Part of a small language model's weights: 10 layers.
Each number is 128 + 24 x the weight over the matrix's rms, rounded and kept within 0 to 255. Layers, rows and columns count from 0. Numbers have three digits each.

# layer 7 MLP gate, 320x128, rms 0.221, rows 0-108, columns 0-127
145121091158167162131099097105162129132191124115134138109086129099129156150124131113120152130166155093090124129093087073114123107156156151153145101153111150135130143148109121123149122175117134160116166189117151135162080108091159144167128113107120109150131167154165156097132173133095133144135141151118123130132122131141137114128139140128109138085110111173148100077138126120105130091101
099130127132144098124119110105121159109132158128117157126096104113105115110163123096093134144124135140159151125132155095126156178153149119137188099110102199187112124131092163139133088090113105152142097168116125158092072141152134132113079088080152149154115119134144158172150088103112144167114124104141082141143134152132178092159143128143178105139162133108125101150089117138131153106155
118124068173105153137128090115151092126156107105125147142128131177113098150124138098093117118106150125098137142132115107135149124148098116124098119102125164146132197145108112165154113112135146113161120192124180146127118124108153202145135089134152104124183132111130116125087138131118117144133126100091116142142127124150124126141138138151151153123108144110135160118099158134159125129108
129104098103179109183148109122094153131124096086113171122111116160111135096127110138113137162097163126103153128149156085131150168159130125121118128115182128117150150128116128114139107117111132119159161114103106123156100145188115115075111119121106128155106138133152125144096126093146118125155082130146118166106097078163140159162118151126112089139097142176110121118137125107091087136092
146121183101124196130138116131156127089109134098150126109146116139095122140107143140144150175079144144092148105159093149162133135115112118142112140105172138116123129148169127147094122133124106116112098129152119124138133156141135112095131136130136124140164114092114125116133131117099165145113138089146086116121127141123106129102131098102122120119142110153115132160090088082140099089142
105137119118146162117114120085091117165111177143144122167158140132126166105142184119126121156146130139117063125101162130163102131144126188156143129148133150160107155141073117141146165129150121127122122138081126180156100087150140132155114099108174125150122136112099140095129102128097122145087143131153130118100160149147117105085138091093133112130143109138120148110134114142081077102163
143142145145150120165150118108112141119146129117199137122093091086168126122142164105131102142137151176100123132097143103143147117113089138117101099157103176184118127149133109196151152132103134137149140117145121118160139153133081164114140129118146137130154133144137124104161115144085109127084100139151091139169114153142111139148115146109144119165163145114124115138118105104155125118118
119114129091137109135150088136129112152180128156120129180147133119122098117143112087115130136147105077144094123133134104093124180138116165139139101141104123108143108136112119156139129106106130164107147153109098134133124128127125158142116166131139083107140123128170114070115118133137147133124089150102169143177136124113133121138126125102125115121113178165100136094100110129142114127153
150124149132129087127130086132142068151142176113163113112119116153157105112106165130133112131103124114098106136133101114132133142101139121183115116127075112142109136142124128144150128115139094125147136111131082103128089100112148124114208146088154117123094140145158084124142108121100147153126090120148135108151118083150114132130111148128130121118121083117118110103151156156091160174131
146171136089158141170105087127154096108134081112111153118109089131133123124162163137125100081063154131098114141139167128131095180117151113129135168140154128172159106115151135151105120148146157125095179125094112161158181148133130105177102125140160105092125079116122138114125127119174106158115133155116136146147129148134127146116110159097151110129091135122116114130116120126146097085130
165128105101146126142092072191141130111100125135149117120121145110139125139090111154132160121147125136098120180146129125114169100169165131144109106113122116116145118117122116102108130141160127145122119108158123161113151109167087125154160142116082152092117186167124133073114127076137183099144138140144167143135122150130134101165139137089176102101140121118099121150198130124098131134117
132158129140111181135139137151124149159148127114136127190088153125125149167124143117147138162147137167077132102070124126157165128162129158139123108135168148140082096155150121068107145153168124157155154118140109141092110134164142156116117087123153159148114096161111119153137119118131136083124170104126147175153125132142145112161143122074169150106155156139155134169118128121154123141127
119135193137173130119129080105097092124120080133125107137150092217152175111121135122114084160141155131150164124141128117146114101084107106105145140125090101124061142132169140110155141157150121190133131164098153108109099103165123156177119101106091134113118103106140078150123128131113112126102116150189141108142127097109183138113153093107137114149128139115144118128093157116173208157128
150099094148135113184144140188150139118089150074125127130147140120121127124129115085089109138108181101053123128119177079086120142097137091130131124123114180162134159137126077143129073168132167129103095151126140153155099121103141156140110118116146168130106109143088127123134181136129181151157107132179141056154126141132104139071123149160133158076076155141141114110097120147126165110135
134138085107154104135146091128137129151122135123138149128115138155119093087100133134103089126126127135146124106136149108151145116147103119121144143110150119129095154108138174151110163112113119106110134145112144115115077130140152124143121126084160122081167150154064147105126128077126146107140175117175142135109156129107113106145134141127152106082113108132153125114123154115095118128147
095137113106118173123151108078062116081119119120121093112148151132124117134177141151137119147108142069108101089151100134138164128132147115156118117102148126114082075118170143150145125173138138132153094131132142132113109131132109138131141116119124123164124132113137137150140136167100100158113117165139121137154137123107135068096145138101147153098141179142087139124136139126146093127174
134207096126139128125125122102109109124136156151166142107119117133094133114106098160139143176111138153134091103086127125149109135101112121063140163079104117157096090125147133148131108091138120161139113108119138097091130127140164101189122176105128148116102183139109152119155126114124129087133118095099165102131079143103106113092118127168147091143144159106120150170139133123121168107148
132160140134163151096162107122089122136114117115096164125120149143126157116133140122112105121122138120148148078129170103149116173165132102123159170108171116130113131152094135152136149158120127089147118117120200132158093110154148180138112114116137129102133118128144152147120135109133152130102125146130173146148107142122152130117115153155108107110132128142121089122136147149099126097148
167157121093144115126100146126153159142180125102131127089157128137149125119129114141087134141160153165143143160127106134111127132110095076099153097157144128104109111152104136143100130125119090143113141084084112142124119089125134084127098147154140111069088104151124125133107129113103148121084116101137170102103121110099122115139099092107149119136056140126137127105153134130151159085123
139127141127135117167165154104097138152142152118131132134159142125201139090124101122111133123120163143140141144133113143125120156148119113147138158101109149100116135117171124137126128117118093125157125156136119142166152163144105117110117143108158151143128152111104063135138123089103130117126124145144111080104104097140147124148177084116148118137150125134123120127165115112153086121159
128126134119168122141096154108078114124083109103122101125113118161150147146115158127098139141125108127111157115109112169091155104157145079131127103120122129128095128149161128114158154152128131148123104069130128125154097125114134110132130083131106173140167110176171144160120131117136149140140135133126133138162158126142128107163110128105131073078128123133143123108118120120122145136118
136159110091125068128111102104156107105163095144129171106092111120120131119117132125112109126084152170137136135141154134118100152120144155147113126105137177126161102163103140111113118115129093149125086162110157133109105104078096113075085115086138100122114168141131124118157136117098100158155067121138136142150111136114153131134154161126131119143110142137105114158137123145125149116141
102135105121145119151143121126124068173129086133136145151141127203185126131168111146113128174103157103149147117144148116171148119110165147083181115127139118122130164152154132102143122117133159157115121117123132113107104171159159111102154125118121103110161131121197124093177097143156146143120132169150088073126149143086104130185134145068130113134115127128120077166049178148143169122127
160129145142120124130134119101134110144145180107102177147138155125150151130179076157151109118061115103134151186072142108130148172189142140126137088177082161134165134149091085103103116152157156143123136121148143123136179142124108127140103109122160107153163118125112133120174148110159095155108105126092140170129109135153139147172123087111110118122159147152117104154109104123133111103146
123103114116137199132166152111135208116148105108131087171150080130101100131123116105161111116132158157095164141109121134136160138152117123131098132085160137106150142135113111098130118143105097128121091139085099125133102169144147117084126122093092141105155093114153076129147167107103133144152131097107121110133086167087129126126154094113129139120181147129141112128120139113082152139092
144136158141130178179129119114094143101129125159124158111130124169159123134101094123116130095126155153128116105149107137117113139098122158122168124105130133145119138100125108103152097098111144173125139116155142126137141118169104123142112159110097156165100110172121149139131147137129133116112133149098101147130140198140158150150130101131133125152119158102100145156087139122144166140125
143130139108108147139109132127144091086112164163112131115091082110120096161093116124114128145127142151138145157133148105116134072106124116164126104133107177101120169193111150157107102161134145142143086108123115110113103107087165113086148141133181101140155110109178109182143155111131160116113119101111136099144159146114141090121128139125143148153115104108125127138138127123179135091150
126093141120116150113132121083115149141167108113127114194128180162101090141171137127112103142111134173113123110084134084131117118141102115097126139114120139126088149146148107115138188136101112155091112163158161133139139123114102135169107132111133127161146157134123074183105108155097142118118118142164110099104157126152152149148136137148152165140142143149129137144135180119133148132054
117164129159117120167117100156134109102087088100137120178129118126111103098106091144076144125141155149144141097120133105123149117177123138107119112139127076118122114146141114155159168149172172136139151127151132147163101124100166121132114102112120096130163153124122107061130088157120161111164148134159114157113109161140137102096174113131132129119151128110071088157106138123141125151133
139164105141129144133134118124121132150087162095140103103128105077128107167112114131135145115109146149109163130104119097127118156106162131175125135102073120159102138160096079125106152076149127116156086119141125103141128110088095105115148103137168135167138144144104114130131156123107121141110172159107131152119158119140108157155066115142116115070163095147114134114112131138136095148107
132175126117136108129131142147179174158101149125162130163142130105125086083122146122141099127156146132095135126145138115131159113070115117170141089142083145121148084149129122149127108130087123147110132184157131110140138107131135116120148128121108134143140153092123135131177141086144103159109127068137145124098143124129085098146109124114112126138126132102128132130134098110093150114130
143106157094143135101095133122134117143113176098139087067145142101116157148142140154133112130162134078060140129194146131135095075165128143111110140152145103114202130135145105163098113158162112136109175112145159139127132093186134139108143095164125094132138187127150122093158096144097154128102143081143120160085135107106088115144112132132101118101130128138103119097118106117168152095115
129141133123105058163147138117120110073117164113101157074114121120121165107132114170145147107093130101102142142139105093141136162167113096112184114148084096115129136119135093102108098130162123138135129081134106146125152138112129154102115143141146092141131094135201121090137117089134158117091159102105137145126116117148136142153143107135181098080105116114117103120132118141128138103127
150108109141105130159134132124090147147132133103110145108164133144155122114101133128145134110111133162146098128139139122127179150133092141089163150164162116113120133153123109112128081114095150130098085124118121123186111142131097129166144155137098130090128132110090116127130151108145129156101123172099117146123133158113137139148101132104121097176136117126098114098097132100101114117126
111123113111146126103164144116144127160153153129130145140148137094123184106126131160155099114151122126088145130116169109108092098161139089101087110160144152154124171100134137149078157144135152135122134139131178142097091112134144172132145175152096102139140086110128119139138128127141135100137123096107104126137152115101120067165145083156148125114138156089111123124094141164144152099175
123151134120134159169140099122121133108165099105126112132121097132126135120151148162116122164125097122115115135119145077115176108165148118119101150149169096125136106107161135131163125113128156137164151149163102125117124203112143125122126118159124164142133125140133130128120098127163156133122073161128136117146147117108150077127154156168142116160166162111069108132070140123110179128139
144125141140130134131132114124151146126111124100166132130124098119157154127108132074158167120196116159129138124119162123157132164109115124102116095108102135138105126164143103124118105135118119134138105106089125136116127155144130120143106134093098115122107145126116131136123114116132159118158148107133151131129142158121103140139149184118176129086132134156115082133163163083110139146113
139117118159091137125140101094105126102123115128158133132142146151122140107186167117122086075139151119094153144119114124117176134108102123151145102109162134110130097144095132139136164150119160141128076140148147110172116127149114077127150089089160139111166173094125101139088100122159116102127129129097174143116168180150158115135097182098157119089111136113140121157168118132157125131094
135161081120135159181146100096098126104073149115119093118121134084114113121146148121133155153155162077160149117087125099121137091112152150129133070133088135143163154176161095135202133097147129140135163072139113165134179147144115087108112158124137140104162118139127100106135120187131130127137126180154132130121122168168132140143125175170112121133205121137172148200145154163149132122118
099102156092119134166118126124120135140171145138133148133101140106119134158118114161108166127158126134179160184146117119119136086140143111153124123134095168140121122159139172094143093122164145142157122140134136148113178104122121125116101107156181102157124144134108127129096126116143131138109091131131119119133074111138163069100126158156124139147179111155133155167147128089119143106112
101132129120124162154156120144127168106151095097106091154149111151120097130176160113123120137105152115112105104137146114165136152160122138148126087148094140118077122108083118131149133129113124141110141142131113121140139126096072133138155125121143216163160102124183146160082120136110138136118099132109125152129133140157177120162144151092136169121152128155068143136150123117118155116130
131106128180156135152140098141141103117131157104139151145154173142110114167133146108144106142148159107151109110092134144121134113176082112116088126167144105170136124111177111100108179162118080128123179110116156115136109104136121170170119131113121111134154135163126159145095087100126148133121161108135093130103108149150126103142131145113138143130124132107145105135131145131131125140107
125099112120144157121161134093092107142109128152128123129136136141140114137159159139101071168148157108172143156181187117122131104136172102122136200080142142125094123089108121138108149099151149121140156119087148111115114139100118108095162121131117103126132140105133107128139147114103080156139093131146131153110131141085143153125121125102104096124123133122094191124102155142160164129118
167099081138131140091125111092141147124131113097119110144151113182104099133124134080160127124136120117102089115105148105104129175096121141156108137134142168123138152122122145119124119145136077122135122100142126165089120080116111125142124135133119131150126133079104149122136146131099156117126102132071171147121177145090131096117124147120122127131146088074134116102131142131121154176143
158136135178122069144130167125134133173134152117108155125150127091133117152124118156106169159130096114102148135158172122122135173133126145124137104138104163133117130133137145109121154156130110129141137152095136130117103078075159108102128109138101068115154130113169080078179150145118148076141109093157116148163122141139150186125119124154118119138122147112141119133076105165100140114148
126141178127086102130134161108106134133132156128123147103128137106102146136165146144169097106143154147153105124115144129098122153139106102129129148123145124140152103122125103111108095112108109145152155103172121103123138101141188106110091154121170165179108122128123142141104083117183110139119144104158137117116129109117093101169131148136122176120114146119130129103125122133150091125131
098104143157102133127116130110065096110117155104114145122114170145123095115145175110133100149176138106153093164133162132115132139152124117099110093171131088076143124157122170123117130108142117149162156098152145140155185098146097102138152125092147150098159153132142127062160107142153093095098140126156140146126134105125158128166126150158140121128108147120129163148173117107094152149157
143135121124112171128124120145140132094112139119111122152114141121160134118133111118166115173130110139051105066151087135163151132111128144096116137111112153127102146120139091123119121130170144114097171157149130129112145167092146162160099140100137148108057126115128080154130123146108120175109115176084106103146142127087119138121149076113128126127168142127144081149165101103150118090103
136114083129109130145119110113098139168081130116219129167132103083110148141166121138146130136169144120145146114156142087142138132159110139100122115131125142161125115152160150128109124117134113165133157134154066116140162099152139121141124128133158142112145126084155150129143142137105167122128173137123137146149127166134132160139146148139130097134141119091119109135105127130103124121145
146121102148140132153120106106137135148100115137178147116116125125083113122191202095118147126143097123111136124128134132121168126144113093114119107155108143145134093126136106104125133098114126102124112130093118122113149066127163132119141139137129106052179149162129131130150139163131144109085157114194138124140132130136135120155105142179107116091125115120124123136095156121120128141123
152112104145125094145123099147093141143097143121121147130160124083137124134170127133119159108144149151124135144130119115128146095166158102137138158128117136140105140139171134106123125111134150124140098127139087114119117142180141111116123097144119128108120119105157153123179137157122141108105097129104164143130092113169109154197125142144107129148155107128070136089086112158125123109140
124134107104140171133137123128135124136162100137118142128104120112111123099154136176097115137093177102124135165083148148155148100098121089177126150134115147151109113155134122102109125153128143132132166139141134110180174130128112153084093085102103150136163156164132105127103151068169082154145161173134135148127084148112153076134104120125137159090108125131142093163121159106116139150118
144115164123111160158132109105132128103126107117118142161126128173115137129175155117123122111182146133116128127134155117126083122104132116161111079144110111126115120110155127107109098121125161157132117143130111125112129143112157153096134147125101127100119103105125114129155155117110131129096142097155155135173112122141130135140183124148121143095109137152111149109129127087181131128182
155148152153172156119126109140105117133157114145091138100148122151136159105111123172129125159148141137133169130079138148123114096098138098125144147118111144132171131136110123169108122172088112115139130103136122097147076105124096152161103158100159101153104165150123106094117179107148140100092185127165114132121145150117104133161063104147126076143151143135110099117117137131130143120107
144130096138131161140101075092146091091139110100152159148122145133116107114152147074126107138092142094115135117139124105162165111163115144115147136121107159124094102136159127113089112112133089137147158127153133088151122125105125179106128086141174148089116115147156146134150152112171137131151101149143120130122136117132154157097141124116129131148135151107179088117146153123131166162125
097111146117147137126123138121121143114104158100094125148109152136111174075132112143144117125139128150157135090136192110180087165149116128100145130131131149134111139135075133142104121117149099124101127118093142105139137135117149139172133156149106098121140092111144154143138134095157113163153107093120141171136139157093151147116174131140128144145103157145076153118127113175102147091133
120090142140182154111132151113122122166156123136095125106113176103148118133116141118100166144169159090173126140198195129114144128116157144089109135113130098097117153130138121143115150130137130150133133128128118090160152137141109089129127120113111091113120101091138099112113096130094087098160144123090098118111173160096139140151105145067129135084154124155113113165096126109102124083143
120119117126144155110108119142155122168100138120142119111079078117123126129122087162118151112154138115068139118134133096111125140112119102097112067139120134140132140132146148142141110141188095097133128127138147159139129107148189184080085119142124053088126106127145126077110132125136136124123120109152133159065071148177091079093132123129133120108130109123131142134153150121134126137147
159153135150145156125129091154128078105122117150152166136136162161072110095162140130161147122121138125091134102160138104137115134124119102121108096148122163107118154105093159102116107135102099126138141098134137127158122104121122188129159105102142090135139132128157126085156103112121132129100121173124187115124140145148139157133156094175149108079124111115121156131122134152098153118095
142169137119136115166124097168129117108176081106145173113127133118137170154131118136148176165124131122120123101092099109127151086157105095127117137150152161147142139118154084130070113126110094191137139123113124114117093160138128101105109099151098147127149118128113088140134088134110116106123090150131109160100175152137132137132160134155175117115089131116099126154086123154125151081127
140146134162157117105133144084112123156163132138108146150141148152092158163141176104122132148130141139106129125121205095124173172117129127097100141111111116151159149134112137086096139129133163145148086145140144135192148135067114180113124106101104114098085107111137121130107118109160103109137129126135183100173144142093146120101146122111078109131155125139121148098155126152110158141124
142161114120121143138136111163140132146122150111146156089142177137134155108107105113144133134119117124157151105133131101152172134159140129142176127116135139094128163168102097144082116156119112132128138114109166121125162148131135160115092122120161114099143143120130097154132139099098074155125113196144093159079122103138113127107142092175154170160128122131116085115078126160101100119147
094112126130123165100112139104115086163131071126099152073139081147145110143095143108124114110121119129105148154107150153118162114112126117082136135130124116122155133166103142138148124143155113097166174133110153105109144144153133150148134126107161149121095139128164091110171134131115150134085112145097163143120151093093130127144134133137121169123158134109149134147103112133173106117092
109085126161140133124156131106151106150142160113126066167117115110108095090120150124157131154177126142129079137155142139142138132132139111120091138128118085102099138148152105127111114148151140134160134110091089125146101144151151146095156126130137128124112166132114116107141110142159110092114142113130196129100175065165108107119130130117146079094121148126104152147103101091121161140149
113095129130096138138126137134106109173149180099151149110115167172117185133131159099115133114115119135150135143149129126101140172113105142085115154124135155135100161127118107141158133129144121103147152117104137132109143088153103144099128144109116096121128115109133143139123137138160143155081103122142141125112157141105124131144153128148093138119120132099151153160121131122136142143167
128167099145099121144150098169163130117174139139139163163117149114124101116140117049171114129139156090108114129096139099093149122124143128120136121117112146122140157113132128103136071114154116153090098142133123138088112113100094140118146069101139111128118163180131067119132120083111134101126123125184149143099125123101135128160168113117142124120138158126149096138109125144116120135118
101138162127114163156110115122113116134091122145170136143135140140168116126151162064138125104110144147155147112158145165185113124126147158145115109134074138125126096113113115128105133148129117132102126145108131149155137136111106140134149110090105079086143143129117111142120157158105113160133147183112121168135096128087096125140122156117161113128138130154129064141090118121136123107097
078115174130144102114086124152146112148154120140154046105111149110126126136174137119129122119136158083162109090106187154106148095126125131088114140149138122104125130145159124137109113144145145113136150140128108166114094159093116136174115121109165136165156118139180044114132118117103150122152152129142131106149153142147134114129118135090162107058107114108119122101101138108116187105157
103105135128109120130154123121161127113144130099145137134086109153125153155123143161092128132124145173102114127145120080151175151107108125147119137131097141125160147140092110105101130119148124142105144109106139119116105160124091151100119114111119097097130130174127110095170098104106165118113136119112117146116197128113123147122135117130093126126167165087093095121083157149098084140089
133143179158126134128138104105093099105089144105130110144100111114099117115124154116143143110141102085123163126130142132085152163137113116053071111116127104143092144141091125123142126100114126120130160164157109126138147069157149120143129152098126117155127156135110123122096119178143110114120105108122114150184104116131167167127133161110127128154160157107129128138116155142101133143140
163160104128119134132141108154084145117106174122108111127153110064135157129105164155166185109159137171133170165120128086145171110094112107154135141110105136116130109149187168125112180141132135115124130102133147117120169127096124119139178103182127089098116152117126107123144120108163136132109136127143154146131112103133148101132124138126147135102150089136101106127129152141124091152129
119115135111141136145134151070113126149122107169103098158110140151118101098153145138147161124109146134118117103156116108120107115142119103149136102109150158113119096088131158140158125164104110099150089138100145115136166115123112106116120141135149131164134116114114144141172125151152093120147138127169126125136137143130125096127148123125128092124132106139131131122096132110123108101144
102158153141153129179102128123173129139141133110153155085130110139127142070139146137151143151123121129131143125116131089144141106101107136117127131137128090088117138124093111140106119116113130184088146084081099146143186140100176080107135139141157112121115125122111172120147115115130130146128118086111153115132084145138133150130132120152121142119092138144143146137133103101172146101157
169137151161130137145099133102137113102109188123146090085099100122141172127136160155101079126140116114137076099126165117101117146120117116110059123087106124123145162134124154112137086108134137118103141156106119148119145109166123104107132164119097130132128157158110106140185164129088090107108126126129098120142171151142125135118109163113157163105124151132076118143097142128158121112128
155088109135193146127136125127119160087130082109128126165132094171121147099178160103143115145124164108158134172119141150175157118108152081145141108074117135129119090096105118137093145105137072147115131117138144128129117154123132115151108098114152121112138125107147099135146137078110090084124102131145090107096116143118138143093121099105142142108141160122162118156131140155126116113120
149140131118155119168139082098119161145153129096121145116113112115165166156106132148141144106125153127144153144102128090151113126105131102112126146111115107110122133076150111135077092115123104112171121083174154109123099130136120144150138101108057152100109120131105150109137109122107123130089148124163154127097115199117106099179159094114102102122107153152106107133142137106115127132137
151101145135151112124186123160121096128180131129098140148130124104140159136152139119141138141145112150108120073127169143130151146124162102117182149121150151113107109112164128115112120112125123145090091117094122121121113100141112121127121107129151148140120110152138106101078102100127106103117090081138184120158105091113168099131105146125135134098092130167126138127142107119116114064106
141113134067137129147144158152161140150121116168116107067169152144174129114107136094136116152153175086160124137113121120178092153134130128114138110086134112140158089148122113157117099137135090132106096077100119083105121119129127107150158126124085091132132146130125088131127106123161137108117113133125114094167094151098110173139111101114110141075139124147108128106147114155160124142090
134119132152118162092110062131157142100089132112095138147126126162101101111138112136152134118144153157174141129106132146106130118175125161073142118145112130174144090137118142110140130153154123153110151112100121097144155078118157123095130101117145141112162111098073115148141151149098142091165105119142119135107105158155118095144134123098120143109149156164146126142115134138144147142124
087120153150138154147148118134131131116116110114141144112099094133138103152098112118134158158184156131110166175111150089142184124113118145123106143145146165114112119141186152147151117117180153145135107171130146116130174169101123105136085092137147124066122113109082111079174135158112106115167117091159121159170110149161129162092087162168139103128145106152115132158100089082101106080132
125210124106132142137120132119112130168161132119136153119138139133161152128148130106111158141083130121131096096115102113055150158125103138138131124122139162142156107147118155089134165088126118128151123135114186147147090098141161140111171118091116076130128154114159131139126123133142139118153089121112175129131133100142131135136096124141119105087097185119131087140107117151127133156117
120108167091163120141152114134096179119101140112124093136133179123157117142140120171157116130107195129168095108146144110111178129109150119147137144132109109126128148105133165083111146132147172147168090168156144091134142101109134098105161090098112144119179136161135152147129133127126123176072128132127106083085139095128094121173149101156115104114131108141102154110132132125156142146165
076138129133086101102123131103093134109147140122130153136156143147154120141187145107100152128149117074135144119119126098152136118109126139110129136155095121093123142143104155189163127133144171153168114121087158106111135155112149095098147119129149131103084111118153117138145120139119163165113112137129088114125112130166164143155119109115146155153158170138133119119135116140130128118123
162133086170174118100116104119130134118113158112119079138134118157116097088145115128165129117115148119083101152132090162137120115107105104166118133130131140117140126106093136130127173134124106137058114127150107150110139170107136104125093120126164146133168160094182163132150143126149120128091154126133171115166140141116152130125118129170147138119194125158133143160074102161142128140153
133172132087125128114110113155080124124125126108148129164144119159154134098082127077091106131142148101141146113114102135128151094155167174116103130112167145111155126134108139167125083121105142114147119138113142094132109113118108093128139158132151121181141139149115114122076123109174160108134108124119111147152141083138106136151141092135127125142125176126098127069105150124128134154169
134138169127124089150146103175118129096131080127126150114132163133101147103109105129164124118132109130145145091147128121139112077137099109133136129095127144142137128153137104142097089144159170128137154147122143112139123096156110106116132108111176071136120114146113109117128152133134143115110109145131160122153111120159174096111129152132145133120148103130174105121128082082127147110155
128162101159135101131084087132131147122123116105135143154125159118139117182148118123134103140075134112099145149135147155172166180092140179142115123112163123118144086154095159133121148149099144143145139086120144111142102132114116104109121081108134157134087118125107127114153126142152145153117144139157101117138110146107148103163141108129128164126089132129132124110099130178096075118106
143176108117127120120119073107123130127140183152209129182125157133106184152122110148136116181144117145090112122093184140119139126143117078141172140087127096076130133089088112141153148135130118110112158156150149113119112151099124135130129142108116098127120072129092122117094155158123134105132088099137097127103125131131112128147091124115137121146154131160119138152096149130100141133134
130159130105118096124139137134128129115085131123147157086123121134104103095120132139144073105115143115088132143081150135164153124109145074156148176186099114128142136164152111114135122140118096103122116142104106141121174150116103097084115095092173157106086154105108114139143126123091131120123148122107144143154106099114115123139115102177109135145125114154112085117106096135132125104103
106123156123189158125078096144136152149093141112147102123138086117148143124130118119179136153115177100109085141134144155164133079105105120147109112125115148169126162127145122150108142123119106137152139089101153108154115140141128129114137114154125144118124101128127145155096126157089155171133109095097114121136157138118107100090112137131170126088142157084100161110130156144110167144159
120097150135118172162132127156137106123121110119173138144067112135108141121099154126107149132129084137114115084141117119087103101106140140141149132127141125161106181114098084134140160111155141161100129131094107148146117103153146096120135115111116147070128178185149154127131128103122131089102093133124143144159134128161116151120088112100138142102129186160140113131098138103139145128132
138110064111126153109140137135141118149100137108123146103099080071110139123132144159136132106091116154101127163109143144100141142109089129140171184128113145137140124131100123164156157110167140135122103160154196127151148103130137145136110114073142177132215124071169140134113148080110179146137095101148177147124134150118116157172159155151120154129114096148127099153143117165146144112138
144102108161132114123098126107132137141174144156114127120091133162099131140123184127141111116096119090127119106111097145123129098119093148119130130132114116142116144126107116140117156124130128144133119124150160146088140090135121111120138139154118139111177147123122121114115139169117107102116103113107135098105113154120139131143095129121151145111127098123141139124148155149129109080125
112178107132095109121138119113140095101129121118113090127152115129099101155138127097110117155124137124103117113126133111156136151155154139117124139122121121103105122116134120109084070125148126149151126162116161099154177118115116177130149103108134116164117112085162138122142088126125153099126126181081184135154099106155125150135159096139112123113120116181120120080098155121110139141107
123131109119181116137082158128100139156124136099115163136180128140113137095123104124081110141134145087174129142149157125132111125091093139172164154142111145123093141117112168141114113108106136113093118100089133120144134098138180120101124150139141159094109155173135138121143135135092113171106144149143102128125125145150169151129158110152180144121127110105119072147057119155121137101129
153143129148135146159107090155166118134101107116112135141144122118123118127101161145119111106126099102138109093169139104139162156116168117153113145146197142135141126136151139149135101137113104096128116100105135150099117142100146123120153145138161144128107104114144124122148141143170103125145116120092111141144157121125112124112187154106111120062138129127105115145126176113130158087162
101128119106129103137113156126149138134144130122174143119161118112138124095102113115133156115104174136106195131085131156173102144100138120105137121124153143094153137079149156142101084102129140133123147156127165113161160164111126118091122176115157163149113170103113105077146143159129153130139128103121121087133163124159175133125116118147175130126149177146098104097124120116176151152122
163114163118152174114113110164076157100137139152147168082184135159114123109141139130105117158109142128082122130145163110178160129100089135107116152121138109160135121135154138113112139123141125131136131079138146127142172171146148156082131094141103094166120121141151175119122125108137143134113137114096151141163124131111142132129160135121154132155124104153144123123118110123120136135130
097152112128154162096093083144148129201120139115130165111131125144141095101144108148144123116117117145113096108135152128152148108116129133115134120122189141092139096143112091111128148096095144138129087128130137121144104125108176103104131129164111144137155163124163142128142114154136146152128102132140148087136142078176126145098105133144069167122078138104084156147073139109124141135083
091100162110183130137121136134136162145119130107182119108115099125103139144092129159106133178056143163120090139106157166145088145104146122146117167145164119157127089135088111139129161152159128124163086145128143144113129104128163054144123139134113116118118148161126111130126131112167091122154070114133114151150124118150095130118104123119120172123144115120091110078105156159119140159141
126135125173153069128101111145139103167115135084087130131143125160174152127107127130084128116121130122135156126125058129132134130144123131155101147110137115089145157136156104127145140121164167099141115133132115086130092102138138076142096153130149141151147131116159183115141075137120160123138135125105127108092113082156121110111164119102143127175147107156169087133095127193095176109178
106153079110129102148139084169128107094175166106137123174107138090166111096125187132174135115130149107130136150113114129094109104097134135086150170119101143112096129115136119098111151153147135136147149110144167147132157134119144142125140163163131104123083164151109121108106121069167175095077118107154100108112152130169151124116147137138090096151104113131107122116136150079109085136143
177154146149095125150144085138120087114121153117146070137134139157142109121114150157107142130127078102106149082112152143108107121165123147149162109109176130126137146127118142117133150141133138105134103106159142121130109141085171141136153129135131146099113130146154098113108132154168109126160136147169141096151138146122161123097149087162167098119123093117110097099139144099081127122127
123175128113129163182105160163136116164120090158144125119140132168136113146086121149109142108064145143086112098086131145168206167131172068148091108130141098102070124127125138156122108088160143134131106120094140078090104165158053131114149160086134139111134124147136126106141139098181134132122124126108157111144104142120163109171103128114147145127104139148112105147155108107095141137133
116153105110150112146146094136138145131138109164143139096098161138179111155148118119138123089147155172094129076165131092108127155132138158104123116147120129114129105108130103151112113160123125167145153120113074140107136135091120152109129127120125119139147156144125101119111095166155155135095170115095104100158119105138126109118125108054164141107137111152117094111122073098141153139092
092129141088114113106156120127138088118130093114131146114116187094176186138121094130154153137089129144138122168112098158119130141139153158136133137125113168119153081164101113134146144122130138124181164144103130075147116141136162097120125102108114175118068115102109123107143059132138134086107108112100123192106130093141135145127144166152134163115140145180104121120133133099139146103144
091132156134146120155151094126158126158147119088156144135091119140099125138137119173158137142170103115164128105137132131141135168119180076125148141149113177153134146130116101127095108133137123160145103103094118098131146153135166118115106144165156141083139137115082110125119136149130091094081146088138120136132074156157127129154127110076122089110073114128105136137113106089136146145186
169142108090141093106131107121152120104159142113058151165156088154106149136113129154097143145130110178135147120103153155107109134095131095108163123127127132113152105143106121131105119113145154148144121153110159129158102099103114124112137151154110144117157107168165150050122124136143149108160121123116126093130087085089115146165110110119152112159113115125110131164115129147130192146123
114166118126128093120113166111163105172127126107159107125095102158138107157139131098130142130164122139092190138116131082123144155133129161101101129081137093128138139190113150112128144152128185082153099169137148128122106088142159110112162098105106143138159158142120136119120117109167180129087125090141120063168091107135083122118113114092147144118097148145154142156126127156153107155112